Each number is 128 + 32 x the weight over its row's rms, rounded and kept within 0 to 255. Layers, rows and columns count from 0. Numbers have three digits each. The size before them is the row's rms in percent of the matrix's.

# layer 5 attention value, 640x640, rms 0.0943, rows 229-267, columns 560-599
111:114154154137147200122110198103179087150151150168063152141121101197145175118095136126138072150122125201137153055196134079
112:146129140059161151095148189126103127131151140156130086067110087183135124117179121118137110120114125132122146091124173161
115:117153137096151130114109245190085071128114148113213128153096109150151101153130118159117151140107106139144143113093117117
114:146110085122182135104112169148140096138140159082158106136126127091112123107128158100181153232134102123130144109106147151
108:097142117126101208128176113157141148123138082147144144148123181128123138084140123134116101128140098135098120090127153092
109:119092100118174121131115130121161110153093161118113170148127171153174116113134159079120129128085122122124139117167116147
105:206124149072144162093139125162124119161079080135122115153159142114079164118114153123131144127145116124140151091060164169
113:163171168121151134126078135091131162105130069118124069153159116120096114121125128148191132083138136124066173170095103108
114:086059147160071098129121089122112131144126098127131130088067127152131103130103122105100128088169160130123130156120081123
120:116174107115146172129101134130145152099146106158156121154115128077193108116145150166149165148079124160090155162194193140
116:105091100107102115131100154176222108174083115170113112136132147128100080151102126153080148111114125118089162163110109079
117:143114144136158206140125141152115131147097149130131140225107160116147151136139130062075151133107192149141080158158090136
115:148123120116077142160130115112178135145127135149143098137152113148112123107096129173130149110127141131124122159131156137
116:169074191112161083168165190158048033113084065094136079163149146145139108114126132163198136132128049106132132089160127089
104:123085161110215103150142124118127148178170146129140111217121129099122141122128080125098112121121181140148101167147111158
105:155142115163085130066114114101113132107120199076171128126159149115098147077115099122162106075161140145101125132128149092
110:125182125168148134111113141166094141122145129111124186128186156126092086193144104192155126089118126142185098185145146105
112:145153095145139114134140121127094097181100147155141168177173109164080122166123109139162151164184139145116157162093122150
107:124104146088136217124156143115046180178095121139158119123193135166168186098110121159112120132155069147116068137174110163
112:162153106088182178136130163144096157155122147085095167112073087142137094131093098056142102105124139161125089151126071213
114:158113153127078130152151122105154123140168161092056102137075074141168120089061112074108096159114165164080124123191124128
112:164131124201109174151147130082096101126057151147091168106124081165097118055091113158081143102156166046099167106113091109
114:119137151152134089130121205121097141153159158102088124101061075099121129123133175192125112113114119106132068099174115102
117:124162123135121108130166141138117066147129171102137124128153074114120104159129132064136147111159127101158106061140132108
109:134196102138087110090112078202149107126106128109175135110123166148144145166083128114078124164088156166085216106101107175
117:150087105155128118096162126179141114037101057155146065195200134146062166133130142102082110092097113079074161177138116095
110:137116133101180165113107126128090097107082126103105126146086110097122121104124145174105089103179143118108196185072140142
084:137095107116184175126173124132101161150128159116131080063086120136104168145121098114156112097116151200179100147133149135
084:147105102132171176154156113071140140094157131131124102128158119216136092191141125078136140152182122123149157158192100187
091:113158143129094102125089163151105106102071149147151130163095158121097123112075168147146116164063142138191106084152143104
083:137084144133136122138108172088124072109111097152140128123132146127108163140095073109162138162166109080156188168135104138
085:113169161108094133100186125113160077112084138116051067147158153216146122084082103101136123072103059127129129086106114152
078:113139135170111120114108149109097130156153166146164183090098147194144100118103094121145108125092115146123113118134092071
087:150145168105097125082126148156173134161151152140115127141086149140139154145086108123102111069112109125147167086150100174
080:144141134136102113188113193186182099143153075148099140094122170108158143168091133149162042102104092113046130097090134162
082:091095093123123139107154099120101125108110090148119093080096084134136057133108130145114105127138119156082161104141124151
085:133162112080150178140114073078109166153147164080176118096108159098143204117137110103108151095134190139202183155122156157
087:161152159157086121077075172099129138127148136115097111068147135086123123071115203134150116077102072195120143161137081146
083:141070139137138148129140131148110065139133120148079090134156151101142116071115087126164127094112137131111137128118091076
# layer 5 attention output (transposed), 640x640, rms 0.0524, rows 229-267, columns 560-599
123:150178170086152131133074077096175219108167138115157171138146169117107103149147132166143065187156148133165119082065077140
117:171085147122094092152165089147133109110150085136158165185119106112173125100131141121113113120120077121096161151198126093
119:133148109114186149055146185155186130110101077064098117142113104157205147135080146126084098146194136113149091154122123131
123:104185151108132171133109103134069097112173100130076155149142143118158108119134147115086091130094140142130144115164114165
115:121134133137093111098153145166088151129078069057081149118118126186171169151167091121125107159202132125105102161073121094
115:064053112052114146178110078187174209089127072130108086142055153151124106121161165155120081104149189134108143068097087169
119:147161167147110255172066160124097159132087108162166152120061135121145135109173108112161132114176136128120147129197196084
122:129127120119119124162115138114183148108165122091090160168120120133125166121124175121085144145071164125154122110119102120
120:125138137127082100078077113104124086159114084122110103169084148100177125119110106147148100098100159114159137164166080080
118:095154095083085160113095145190120145106076070123132147084057204133121091094155128117112081160023162122155157135100123140
124:143165110151108068090136101103094088148156054174076131172102155087142108159124069181130186132136087131118114133076190200
118:116160168117185142151160130139073133133136135140118100110098085089105176125185148089164120117164059139122154121091106107
123:136115159121174100070118160080118060133099111114111199118182091108152114170190085145112125124102128098164163108099101174
120:142146163094138081219102104132095122129177080126091103088134164154142107126095117141132101201104115148133127107166065102
121:077131105134089154108119087026138142135083119131088120177146108141141160130134127160151195142155090113085105199147136137
119:144113141077152121076137089167153083114093122129137077134172233165123146191174124122136094150102179155127162189161137079
114:125105137063155155132148131145083149088067181132117166106107040088106076166117076083128164136084143145159182179152172113
119:137144135164161134119100160136150138128121086142130067116066077099112105130114094103108164090157083101167125166151164115
123:116141066133232155089175100119170087113077136171163060180133125172097117141148151194114116108093133113119130096177159138
116:143094181093240160172121055193090124152100098115112067105116056199171170119171096092119131175097154123114107152140145102
121:147115059117078081122143146143091085173140106129146118119077129126063110183144162141152110165122122148118110134091161062
126:129121099163191170104120141116123041129126139113137094159157128160103069170129123105113124161127119149111077128102114160
118:058120094093133211176130135152120106151135182157126107221125153149155139107126152088167101115074142131150118142092080170
120:124155132124070139127128107134183165185111104141159143131113157128086146088113128213100134094113096075090135156145080176
113:135128111141083073139151171083105138089101092198148167179117075058144178131135117160115083079119134156091154154101164186
121:074122188094126228175099147117156164107137091126142111135160124135159080109126079120159087171133067094232128193093074179
115:127188139127143141091099126151119083103091122081121114051119137124075077170138134113169102141173161105118163149136021142
074:107119180134109087138012099100131050108134130138123126158132090126198167071127167161157107167118105112158117134131229106
075:081123187172109091045089150176127123113090170121127154137073074108109134143088164209149151141134100130104124110106084131
082:097054117120111126103154092129139191205143162133128122110137149146122145147161193152114090064203090107084075118115105177
077:144156090129194121091164057171089106081120099111034122156132158154121152080159187113164103112104135103101094132166127103
075:099109131164128166090151146072132133127143163121175082154106087133124099120122109144114143115145107113108119161148135128
070:108143180088114145117111113095153128128140136107108084111214155088121087107191150112076127159127180115083143107081132139
077:146116142148095045138155161189146111063127112157144107157165176147095150128144145077102136104117081137080116137158087158
075:129122149140145062130080072133145173133101136124122152125144121118084166104096138113145126135114144134148109106158074108
073:152115151124117127170131123163144120097166172181122069147148118092131161117125156135127112136121216105077148126100123066
078:217141165077162106099123152161103132136090099076086128149141127138113159151156147109095142176122088159080160166199122145
075:071112097124092103164063173113171085177136118148189181140133159148138113098090102158166079144145103084157149128168157093
071:111165114097121120101119111132166151170115193133112116107117145074123098148113184141042075142111158112106143190088145099
# layer 5 attention query, 640x640, rms 0.0783, rows 256-383, columns 560-599
100:206166130175088151058153096165143097096198126132192146165104104128052139176120099111147124139145124110168152158138139126
080:155130145137083114112130162128158093073197143085120107191159114130144172102152118132134150116155132116160118157111116087
106:113126109131119129127131156101159147117153163114118109179194115129123130187148168083131118141127113114116087108136117086
104:169123134120081137080052112111131115123176152171150138182104122146118126171155116085179151071167110053148164120165175135
090:162138195198143124141134077161104148170099117114125105152108120154122074067104176150097056164112120187082082153137118127
098:101121145074191109164122121122115116121083114085138138146123134135149144073132129164131113174089104221185098156144109105
096:149080127124196104116095135148129123181044112139113129115143116133129073074163172116123123139081119153146165075109108191
098:141206187079150092146115102092112044101113112146134140068108178152129150083146124145111113218129097169180141100148099063
100:194153108087094106165125128052125082189125180054114152122169102112135143159094190092201139113055135118140122096060123123
091:131144150122128137202103077107094103164174131129145146103115179115143090117101107074114115114099154153107140136182138174
087:127196070118142042104092108156104152102104145084184126151147084180147151169146151064118189168081158155142124073117079148
089:121131144089159105128144150092130134093133147118104150122100142145165130068107107134126125124107158154117107177151085124
094:150124142098108121106142102123151144119151151145172093095107106101208182212162106072121165069160065099192153119120118119
101:069154136078153154095118056100123092090117090161110098106152050098144142095132110167162096139121153143145102147165125135
097:118130105161151172187162157089144145114194105090146141149169124149130180175129161149093133179116149101074099151170067142
101:128139103160151116146140177083116127171118143124115085141123138100114115109111131156124112177130114156088094134125126125
089:127089127078143117119163136150138099157098157128147111090110075087128083117162148116115099130096121176125102131077061114
095:123078103137073152140173228169137111052110142143093087130150120066102148169116123113132137072163142108138143139123083130
095:113151138150116092178158145145106158138075068089082138056134083145124168104140123144066110105142090142108118129166120092
095:078096160075090109156123185105182134144115144162127149160148085151090131088149076144074113138101120153126143164126080108
092:114156177106155118143143098115104107134121178150139124083083164163140090182158072136079129183144094116107102136107183117
091:120113147155079111052177102186085164099147125094135163131110100196133165133148138128096166116083130141117186114080118102
100:163175136141159119175171136144069121137105155132151102139133134180084066116136123145086121152118056114127132156124148145
096:068137080142150126085130142146161106145091133193202114129105051131151112112111098144124132221165098090123106121141096117
093:132154133201080106114109097107093150190136166124130161144141138149114133153137086153119192121166132096151169082174161114
095:131094133103101103083127116207148160119132099097179074135110048134163169094155145098083186113109064063193113122104104082
102:081158138126109102167189122085118127107047121142137121059136064110150141126123117175133098160118125132103169100118088125
102:178170166177123104105133153152049104181139165164155147158077122182067118068134129083188112196133177136147055084136116088
102:069164135097155109142147134091120111128117118138133140066121139120192160126096113126166118202093149155118110070129090100
099:132177140133095111130131159147094092106119100122194091215137095144152152148166124146105151139185105057137119116164081062
102:128092173151168154128077136126162155180155171141079070142119159062148094117167152103134089134102045153077065099093149126
098:134095164116144083217098108166129122138121162095116128127136118148186137132136120105074097148133129075158147115142176137
097:184103087162080153145123146086086143119178138117163100131140164168118149080116137176096122125098148132150119099128120143
096:096117142110076129154122148171140137051125193061138147132157146119069152185147142086143149118128157108160149122127205139
093:076150092124084118120091151134161104133155169132137047124107112089073116166162082170120089127185142138168153159118120118
089:137096144097113145157152134194151163146116094062141121129130079101125166129143140099123109117065113124099144131121107134
099:096163148159099117146130184113132214149063163182170095078167130117221094071145122150145106050154117120086177099119171123
095:091161111163150117141176132107101116164046127138161125103152086143166114066115148107121174221105130181167217040116115130
100:174096143163094100146116132176175181139127208099112146133172146122152104201165172076125146086099084149121128147108194125
091:097099094216158117104113178159115132090143162140128108140164128165104100148158119076118193113168111095185152139150094172
103:164079130161113135110130108173132134101176176130158151090086135146097100151141122137121083098133093164124181183120102186
094:079095171143073138152188167141116204115148101122142156107163102129100094155157140179159158133153101111102103148137147125
096:098105139091142098168117136115089137123120130137110071137125110083112128135136123092162143153132059106162075170126099138
091:093107162111107081153076107129109105102131161139138181157122175110138124154154084120154111123121144158143129173140140176
096:099122136099125080105197128110111158121104110072096105115131111090172176099126133124169126210105134105123136112089171134
085:120108109102115152147101100114154124155150104089143154142131124139106091115148155129112192215098170134154137128119092125
088:138186118144100138128078087103096127191117217167147129154122154128147093138102155115114100181148133152155117087150175145
103:112061161142158147136167157103155141138119099083124190128123109083102099147134193115143100140171180141106138165085202120
088:149130087191107181147132181100136117144156142143184113107185129105144128180131119129152068181198185134178121103144152131
095:129098137123131108143114170106146118167052133169180145135162124120177098177144104045155163055129085092112120116128128134
104:101151145103097088103114137112092049115130068159145103146121064136112170089131092148127136171114093086159121110172061043
098:096131123147123123163091155151159173120066148132128112071104114165140103129146150158108127042100122158120157113155142184
080:134142089173138151089129139101125104126172087128148105154103098097125129156126172124142172100170108087132185113115071139
087:155127158172117109180170091147085116137097135124096077071109114160084160080125134110112099142120109158105153175117103117
096:176129144120098144098092109084174124154129129109174108167165120118130072150136104097168148140138144076174118130155181147
092:116136168160076142152152182119111145124113154140154124083146129093153169117120097195133107167148117161111129102120125134
097:150111120145066148111092160141152093114146125117153062145144119097106186196156118102117122045150168100126146148170149204
103:149137133139178152102152111112138118179112136170116132193087083100157147134176200126186104121139138099140100091146122083
097:155161050182129140115138110117155185073144158104125094153161136131120119191136100098137151148135146142127152176141103193
097:161152092117122103093143123121101068098140105083095136084113193141116159139142081189139169156064055164176118112086113064
092:089155157203108034140156154135096176132106132120196163091083069176140116124124142083082092077150158166053137120133079166
100:122107146170161188151134104137113117144116160132078159136141105189154098142177154075112089141087163125150165078143095146
090:168128129157131139150144133124138153099182082148157166145127054108115074118180119152143156175098128084140105095120106088
099:161155100145139098090128135131073129084127195139118125098128156138131074158175126179125127136123146106141131123118149094
103:147129133098194150097186084197140186064107144136084216092130186162178123123141111149113157129129130147152167163167212174
096:128138118161142156106093071144097094152159185129113108104089123142140058132138123093125089120167151113139126148144130174
098:131129098109142087155138148103116123094129074158139118136127019116160136095184134153155123135092060166115156061106127124
099:076122098165082099134152122180131186123126091124134142131082094195140172061128152138051115099158099134127163159137126169
089:159121130084138085168175109118089163126113176087156135119117144144170145139164156153090116253119077172143038164150171170
091:151108126129102149128113128131149155097132074128173105116114122157066085134136147136109084072170104122107077158122121125
098:165127089140069101128144140103143129110118073119099127122122117145088109167120156112089152042106101072088157092155101183
080:161112140081130090154114131074096106106140125155128138125136189066086090080106084190196150164172119135214159151158126112
094:145157128147112144156122102143130108117133216123123139158103143135105154181142101152187139185141163173144164138190214163
094:079121169105146095129162114164127176134131071074151106108132102126146183103154163126072052085108085185084119136130110043
097:104088144029177105156151123147070125080092101092121142060157126099119137136153112110125133121163166189146069134133132168
089:161140116143117112108099114129153100148079064207158099119157116141156194100078107091127113110146062120150156170089081120
102:099091141094116164103155187133105164135116149164142128177104150136121128149142131153111147116155184075186071082110129126
092:130176130169050102176110088082070172186096131130183094158120119146133097161065122135120048079146149109119134158161159146
100:086137044101110109148170116089124195161127129092154121115090105143118113151087151125105100144142168134084123105113118145
096:138167131073148104121095088060140155131175129158088112093109184090137126142107095152153210213133123087178081166141146057
100:132105194104149110192117113116110143161100158126081099076105104116143131074118125075151111193113176154145156175133136138
097:181128136129065119172149150118070151114125113134087080131157104147092147162130138149122132099172178105106112143111141121
099:138165157097141154163142085062093141136115075099100077125127130124151185151163105155111110196147118147071119070165184147
093:134184123120096061147139140132147164167090132172130114077111140176173118177131130109137156131186133129099141192146150142
093:140110182166167151129157115151098147098161130116087143050131105175186136112150109083171102155151107139090160188140165182
092:164179136179147105150176164126103101102132196167124151102127153077162159106150136148182105121159183115189146093111205100
101:086110076137138117106147186161153089134167086085116187142177112104139116126142140087147164138145156100142168165165112104
094:109114121177084129126155112134159116136091172134157149181171102134209117075151171134123115129202173118138163105102182093
089:125127124140129094122140127123178152089168103145135108102153195112158149095097135119130151142176187132157040142097187103
093:117131107163142142161114088129145122142062110086101183117154070136182101155186185190128116137127137178130155055111142129
095:095100136162098168104114106180139107120098088097107133144154119162152093148040144129172103100118110134133129137119165158
101:102123164147137137153134150067125110125110130143119105098133098118143192113143106145157055130109109153167079142129089133
092:147112195092103127148142083158136135115164139107126133152101191136106112125134122094113078065179104063108122221177128121
105:116111111178116127142132155081099079113101088173138102143107122074115112106124153092167102066159133133151213152106089147
100:134185132134123134172136130110127119107121145125194098083086156088136089181116139153115177123164110135087181137156108163
105:093152112111123136147138103106122109108173132123129190107085111156137151182101129147169139127112183138100148059179105167
096:143061109123093109186124147148151165108067134080118141187183127106120082179143096096142153074127197092075169116103165172
101:121143152134114109147110128109097144130132169151126075166138150131121136121151065115107108073118208129162097145096077136
098:156164147137152152177082123123160142136127144170073176133150127167134105106077104190144143132167143098162105182150176132
106:110132104084159132165174114127098128075102133139106159093113161095171137037136099166120115165161157168144128100140119164
093:168142155081109140152085058179110075091137148138113164080115161175097140192149097132169126197109089121107102136159128093
107:106126161083101082129122029127163129147166117118112130110082077128104158135147118163118137164152118131147109164121121099
098:133109139159102167066191116139103172096074203113088121072135157137089084086125118171150130112111094105120141114079139120
095:138136127117083073208120181146102183127046105110185108084178085184144078123095126135107128087157083107118143120170100161
095:084129116139160120190176155114117116116127145140098073124136097159163103092091154167077116077104110152071174157131061152
090:141144098145144101103187206087109110185181073144081112177131130129116133116190132162108190134122087060116119140124115050
095:126140126107123129080086120134113125010139148122199092146115169121075110197082136107136148094119170068105113147155190127
100:123134157081111137140117102136087154159165120147127132123132118172163118131152153070057164166146109122157109117170118106
095:164079113045121120138123174180147069107140159134124157143146175138111154202153089139132178068128126120166122221106115142
104:078112164098159095115167124137078151142054084123115084122129092070165086041152118193132144195103142154128140128120107078
094:124119179126146113151141113139044135112128126131063114155114127141102114052127123134091125187075154127076084145118125149
099:141097119159158101154129120094089103123080118152119152149078144147173148075124175185142124119156124138159161141130168159
106:154115131112093122143104127096165152131161172093134101178116117122121098190129103080115136114145165110120120175102170143
089:179118145118078075077140127072115148156130100174162124138086112154097121105105124127114184084123106098135127117102140131
094:122106063125129114118104130131094153170168124122128102141090183143072169150141089083100115130110144139128107177150102191
088:169131108132132175087098141163158060113133078160146111133105150058108136116119090110189157161156097129171131179194144108
095:131082165136116096092124091142160151120101182153124129078151154096102167114169079074139110113163169122138122165102127153
091:142142115170116156156109109110093127113122062093118073149081158111107116087080132156127114138111136124087088160122160109
097:107077134135108129138121126123097179137155136108122140128088096123127103107116140165114108131111118167178112062119083108
099:157158084134139147158061101118112138162125150098097039124144166102069110102139153149107130173138140105181101155131133124
099:132148088152160145072120130113093106141102077194143129145067138101112141031099125148173088230120083196145142139143163122
104:107199114151151124082111091122183132139120124166117077118122098140104124123089110127131078132144175138032116150135118151
091:148141096120153103135125115094072106151165145132128094127162162104119155137173158084071149093129099127137137208119074081
101:116144160121141167151143092151111148088139094096140132054093126148068128130144139111152110112083125160112154139161076123
100:094164119115163087196131116147168157128125124074123143095119130108170147104119164201107167146111088154099104083126128078
088:164173166163112151106194125159112145070095044118173134073140146131122162089105130094120076033102113132101131096142124125
090:154146137068096124130126091152081133082184119097177059149121156113165108081138103121108169137081076188139114086122140161
095:150151124170148147125175106107089121166136114151146111121108120159116111143115155106096134110137111141096180145102101115
# layer 5 attention key, 640x640, rms 0.0812, rows 256-383, columns 560-599
083:105163086174126209077151129154136123130170094109149142101127156099129154134131179102187142150102114100139123069088117125
074:098122203092179124140122173157140097082145174169136097133132134123160090079148094131105113110112169145093157153054100143
080:118138186094119088156103131148099108103072129103087136133147112147160100150162105098172086188121135190105187116094133177
090:098102158056114089061107104097167135166147113146075136157149146120146095108187084116126147129119153109143150090155144097
079:184131127133107128114075127104093159115104103112141120118119150141138155127107141168122079144102134119109145213076165119
081:113138172097175125157067109162150155108076091188132137159194178116141081168155072157108116117156110174114132175076163081
088:144138149150162138106073117130092134064134108191057114159118149143090142084095124092112150101101099110133087156046099169
087:135143143127196103115136089127110113146114082161087156152105142138133167080135092088142148157138111149152195158105126085
092:118149103090104133169139086162050089114062130131107163143111102121078118045118137116094157123126104059105201111143098163
088:111132165095146158181119091109150063128073124176104145127110107143095105161131081124087144089109137187077149089086096182
081:177193075138163188144119156121187132075085114099111152137169155214109097083154170077103101058126114070094135116108120157
083:097098164073124118168119103091089096148127085142095121132152157170167137097155096138125095152163141144087214136130132109
080:081123187137133097156130157101192166154117136146061165147149110116185094123195205093137167088069109087115141105155135103
095:150128135166150120141084088112141109120134125124163105161149087153130138140119121135113133120180155151124143189181125091
093:121125176107073119157150136085137099191061155151131112099126155135125128178116147063106160083219172085104168109153096125
085:133136168147180108174143094156116080088075181109061141143116146114137154099142082178087124111085171171089212104059131195
078:157151065172117142137129098095129088156159144110167179109108096161128187170105167152166164125153032122150050128171077170
083:123118202197113113076104178106100165102157111032174155148091112134123131164085124086164093104121084138133130129218164194
089:147104121158110094158133113076113155147122111131115175144079126151146162126090105154081138165167100096069148047133148120
088:111100162087129086152092083095078114151143122133136142147142108184189174093088105177154134143138111126135152067122122117
087:155128096147092070150155182142126189171144137154121146154070075133100128078112138158141086151112117113135163133115148178
087:114138117177143163104125172144070136104148123096137147167182162147126098099134135097138060147073110104185157129104115130
088:172100093119092079065091149147181157129086075148116107113093121116136102133139152137085122118083128084049100101052111125
082:150103106167102081156105144109095119129113156090109180131151110184165136154171118165152086158110092177110082125158117169
084:110143139077139104135117131150156092116133121133114101139129154128122085099162106114117158066081108109126113138070115093
086:111141142128092104171131117144074135130129143114126117193199158239127091159154128111160091082064119144072125144139087127
084:109146093117151112153168080112090106110125120092092144129110157171160198092117221162135158144119107111162195146176106097
085:099124114050049083109119109100121165092079076132082099144134106150128150143150068086125077132092147150058095173152169151
092:126166122130182121111137070144051114099132114117170122092172116096187156175115091127124103190154210176173203113140070163
087:150123085125094098068098158153185160144120083117098101122136163142184095122161114096136102146176150146110160105079139106
094:180042156097105103135098177106094115170169167102110168129108051178158119136163193136158120111122155121144090100187087109
091:169101146133115101145144155184115111166091195175082160091066113092122108082097122056052166112114109146125152148189142159
088:114164193113143193190170153115165125086120105150184069149106129071088108166133103129145149109125163139128154087074119201
086:106134171101127188091176068150190109117068116143138099159137161142087121124110110090124142141086137120158146123066162156
085:108113124132125192076161094059164124160156084112154160123099134118141173109131126174215119166099123171146136116157133105
082:145127089178129187095105083076145125142158128089180121107072188130133159159091142123161138101131113119162115112194143158
087:100112096108095071143115115063093066186139142142172103173084111110164177077114114186132126126136134168141114129063119145
089:146189102136122139182060105152159127105136114165147172131097056133143083128097136129111156118145070168188158102105116136
081:074140155112169140157135155074140096132128141155078140118124088152094096205120160103136136124123102142097095148128084128
078:200073153081128082150065150168095150163096170185054139205099091099125030191132147121131149109091135096101125103061083176
088:098075127189089146135118118181124137171167142163128129107076148115145161091122181188092158128126120174155129092118156081
087:116123163166102144152140150160086161116094146148192124169146102163106121159146139106151099122129102110077115070072089105
090:114108154076148139189117088145084140138190163149184090123136088104124113180125079134074118162157118142122079079199107158
073:165112094192109157145117125105150125154132131074168120122068115095141169157100152133142128130139131123193157165122195120
090:144183111180169105105079111136145150109138106116167138181142109111101159084113149123155121093118180157150073145113129074
078:163118074145136200158085129163075096126153127094162089124119155097097103145089131135146132135138118167187116102149091190
078:087117177060160118159121185113135143171103124153070145155154095151118128082109114120120099121115147144098160116093114112
089:126145126089131107117134110170041131100067163143163153109089149076110118123079129103137121093092099116120137094110118125
081:098151160099145108148132153173125106111148142134127118120102115055134122110123127092156201147108163146145118118140115122
088:154118105158123125173077182087110114148100159169117121144131131131133142178110143115090109047153115049151098091122164113
096:127121101123108125156105101119145129106168114102162129107135134133131143163104119128121160131150090130168110132116118168
090:110135107091113085206157121124108136099103142146129110212163096217113027182124166139123122133143147162085128124093090100
071:111139159097129115113164119129146136076085151166062140141154134148120089064188111092104172119082126086032131115084114110
081:147110142108119142090100127121137119133159108128159101146192171172043154081128116170056188117122131074128115134177153132
084:052179157133156175122103118107129068142137117125113129074120179034154127107113156153198109157112124148142121093126137128
081:117178121172118161165148140111108144147158162123203132096117105092136163164092145137104120140205089136241086080143101140
081:021174199120157124104152115125159165131174141147089081147132111095147097150130098074152128124125155136158119093155136116
088:086102100105128133123143098143121116118078144112106179141180152093117132193185138039154134142146099139168154145173102180
091:125176092101121173156141118193120158075100138153181106164182165084131149168156097121115152122129145143126050088021133131
091:123178139109184166121191063154111120112125162164152115172092130118099097091166103105140102141097128151101101129049116070
084:158098099146145075104114112090096178183113139115109142168145110144143145139118154134111128115178162050113148051154147132
090:137120101038169128076091100110063127106147150124101173152112175066116106097121089067114135078149144140154112172122071137
083:131140107159164121170132139173101155110148076070187173077126177101119135166130178114125155111129121093064118096090080117
088:142098092110131163124128146159153161097142099188146119162143132129148126135129118110188121116096189132148159164040103129
093:083153134175186156087126118096155095048126140133106176042093178043097153115163094093169137109146114154123077152102108153
088:140142149146144102143123125160099165129120136143133139136086141096132129182119148162135124091091155104100128138134147128
088:163184134192175056145127176131125144113111123082176120081125156092126145094094178152105123077094182173111057089093098155
085:147048131116171078107124131116121142101171128066170095116106174123139118114103118185098150108097179133107070095142095074
079:090099188142130144145134130132142157152161130159097150114130108144104112107112136117125086138094121162045122089137116109
078:156138129155121145137131068183126104127067130079081102103081151154211112159130138151132107212116106082136114039133167095
084:108127154179164184117120127105117116128097146116097169134162163147158117146186108103089156092131112096106082078097094133
070:179130082162104143147117117121154111166184129108206109103099137070132162146078163121177139172158109153229114115171152105
081:012181152017199207110132117084104072134132145111141117117156196065078061087142104110109174102152131129241136104092116135
080:117062139155125104057155093125081157144086097154146165172188163153124152147154043131138103067113094152117126153107133109
085:101122160073104127199121158075115134104087088160157094137115084114106136074100143114104143125186119126094133134153134124
081:186103085172098077116146130092128119150159157106158170124141147154161181061122173116140124182150098111154133123141108078
087:162145159105153096137164094147141151142118157108124109163107131105176127127145127099132100126074114177159141162125095123
082:100112099141091103158148126101098106161200095101197111103113121123160184147069060199124170107159123165153115103119109157
084:164105124086092069156125132136098152058082090124170161150132165145092113181126067188147157129142145134045164154112090143
080:096166158081149149142160079126079092138124162167073157135169176120130119131179113103184150168123148118070160168143098137
085:119113157047119130151124049097112115095116121174185149142149094209116072141117121090151157148155094134100138152151118088
087:139136084125115078144153171122113118112150144139104106161087131156098149057074160135041111081113086040068109111135114129
087:088163148127115152139156153114114112152156163089110111121177029218153120102104126153099144090135105176070134106161101066
088:123122101089153098189124190094054117105023118132105100088174164145083110147155103119082120114156134143141094159102132192
087:108157110161103132084110016110108167147094157151115122121098143098091122143126089112133110157115135111149181124153186161
085:098147151137081110137129179137153130143109110145156137148111091139144079152156177088133183117092162165101156094123161145
088:170110043143103139104109112164179107095136144111171154113086135108098153180116176152158164133128159130133086110154083127
084:129106177154131096141066175095125059079107109140031141124120105143114149070159144110131215094082119110086183166101114153
080:140123170080159118163138121173126186137101200152105125128163134082153106093165109091121130163166180128128131164172113173
080:133118070090120148132116139151137117085119162123052154150137132116114127040144122078098175120126127141133173157107096130
090:132153142125144169190097108171131078073100171124163132138115095084116132152142098140142144184149148107170126130070125148
085:108109173106147110149120138172084135106113153142129086175127134087153121137145119122112165142156180154198142139105125099
085:118162091152129121106114118157166108123116161143137059081092189075118146147128149146148093172182150117190165115163151088
093:164121110139143118098182097111110104131146131131169132154092150096118086058134114126168183088121150146178131109112070133
085:110146084174102145161129125124150137124140154114180136075115124110129151128130166227163123102087112114099122026083094136
088:058165135136130135185195108076178158133073130102099143087141172106148182142144171095130149154138181146122115093112106147
087:090148153106139134131133157065093099104113135118124115112148126167129134113144106101128151070128127125072198095088118166
087:113098152040125141109139142118102118181076095192185092166163225099180158104176079102095087053125103091190122141176119127
088:124101145049188153111130173159124145104068133161103118146124140078059127111168100110145062122161137106068130158133159148
093:115155141132132124141166129135109168142184134163126163133147123122162145088145146174108116086168129116116094119184126051
085:110164144069119121162126177155068103143147171141131101037163151114176132146104169156122148172135138117118132131162125109
094:117145108120165129158175121140148112086122126108062137120082126052138167103154119135053163168121153090103167152129152118
094:173136125165100127166119124104134174147116115138090139168129120125123132116151130101170099175083164065146111132176158135
089:077081075132094081176085126076148144167110162126136076117123113202103129125085191138135130144160061078101074097181134118
089:131112134131160081139136143096150171147087144124142123123159112154163112129125164167128111110138126151105138216109160119
082:092107153081127120127148155150050149135124135170116119158168131091129095157128094127127090098126156185091119121036089156
084:162114174112224171134167091107182081113117115133081090076157176182141153185136079138151155079119111187103170123096083154
087:144101178063117032146067191161099133142143104146082148155143119140153122121136185154069093088095109096061140112138127158
079:095103128173090165125168129136192093132207123086204116043129144076114145147135138136130135126141136139206111115154174150
089:162191105077131129136134117147130124092112074163160120166127126101090106126119084108181064103159102121102076151148142077
084:158143133135099172118136128101133134112095143116159116102131149158131172100092124186090096091148104146139136188107094192
090:121113090108130082129123148098117109095171163137175125177105050122120158079137164133098155085134148163101105119099127090
088:100143147156151137126122149160165093088083152098091162114113065191141109171157107069154190138110118081120192097099070141
084:150124159133121111113127129140122116106178166131177076107140127124160082181140162141124154074161131115134052172158102136
080:133131153168134111131161146129187145186177116057176087100107131116123122211134134160156143219126172122155091112189109116
087:106140162132154163132143105095171125110170145132143095113117122079099178162107107142154109129126070205176091155154130108
091:084132141106089111119144106128131170095073140150058103162139146113108128133139067055108101076138169124159164141180213119
078:197147121101097126116171135084183112144126135058232066085067094085146183131111103173163130169113143172096083168106126134
082:137121126161189086119122120152146138097135142101157065108101121126139150191091129131082070187105082146164150160124119148
089:188177130105108177158145103075166126149139137159124080129071072129116155148105128118101149126206122186167068137181139145
080:191178124190146189131120123096156140152219126107175153066147104157126137146149153181175125170141152139128078134172143056
089:134157086123158158135172147109139116133147139158126135081155074134147154122113144186098121086189176122116120184160119133
082:150087099092090129129128184148131089160111119167193148159168144123170084097154158150141123083144130104055152189135093088
096:069139105158131186065163060138174163129114122142099146102149140073118131190195103143146142168164095125180154117194114188
095:097166072164109130187137113150174121157101147135102115071121098159087068156148125179140072197173130155082153120183163095
079:164127129183101144103107061062133163157141144095194131130129135173097167184087108106151116124179128103178134100165178122
084:123151148193097116113136118150141143137144076115185113154146118105117119207137106128077098092132131139127068074127162215
085:113138132132122116111152143126182146139127112143103122111158184161147106143174157156123130211103121076040091130125138064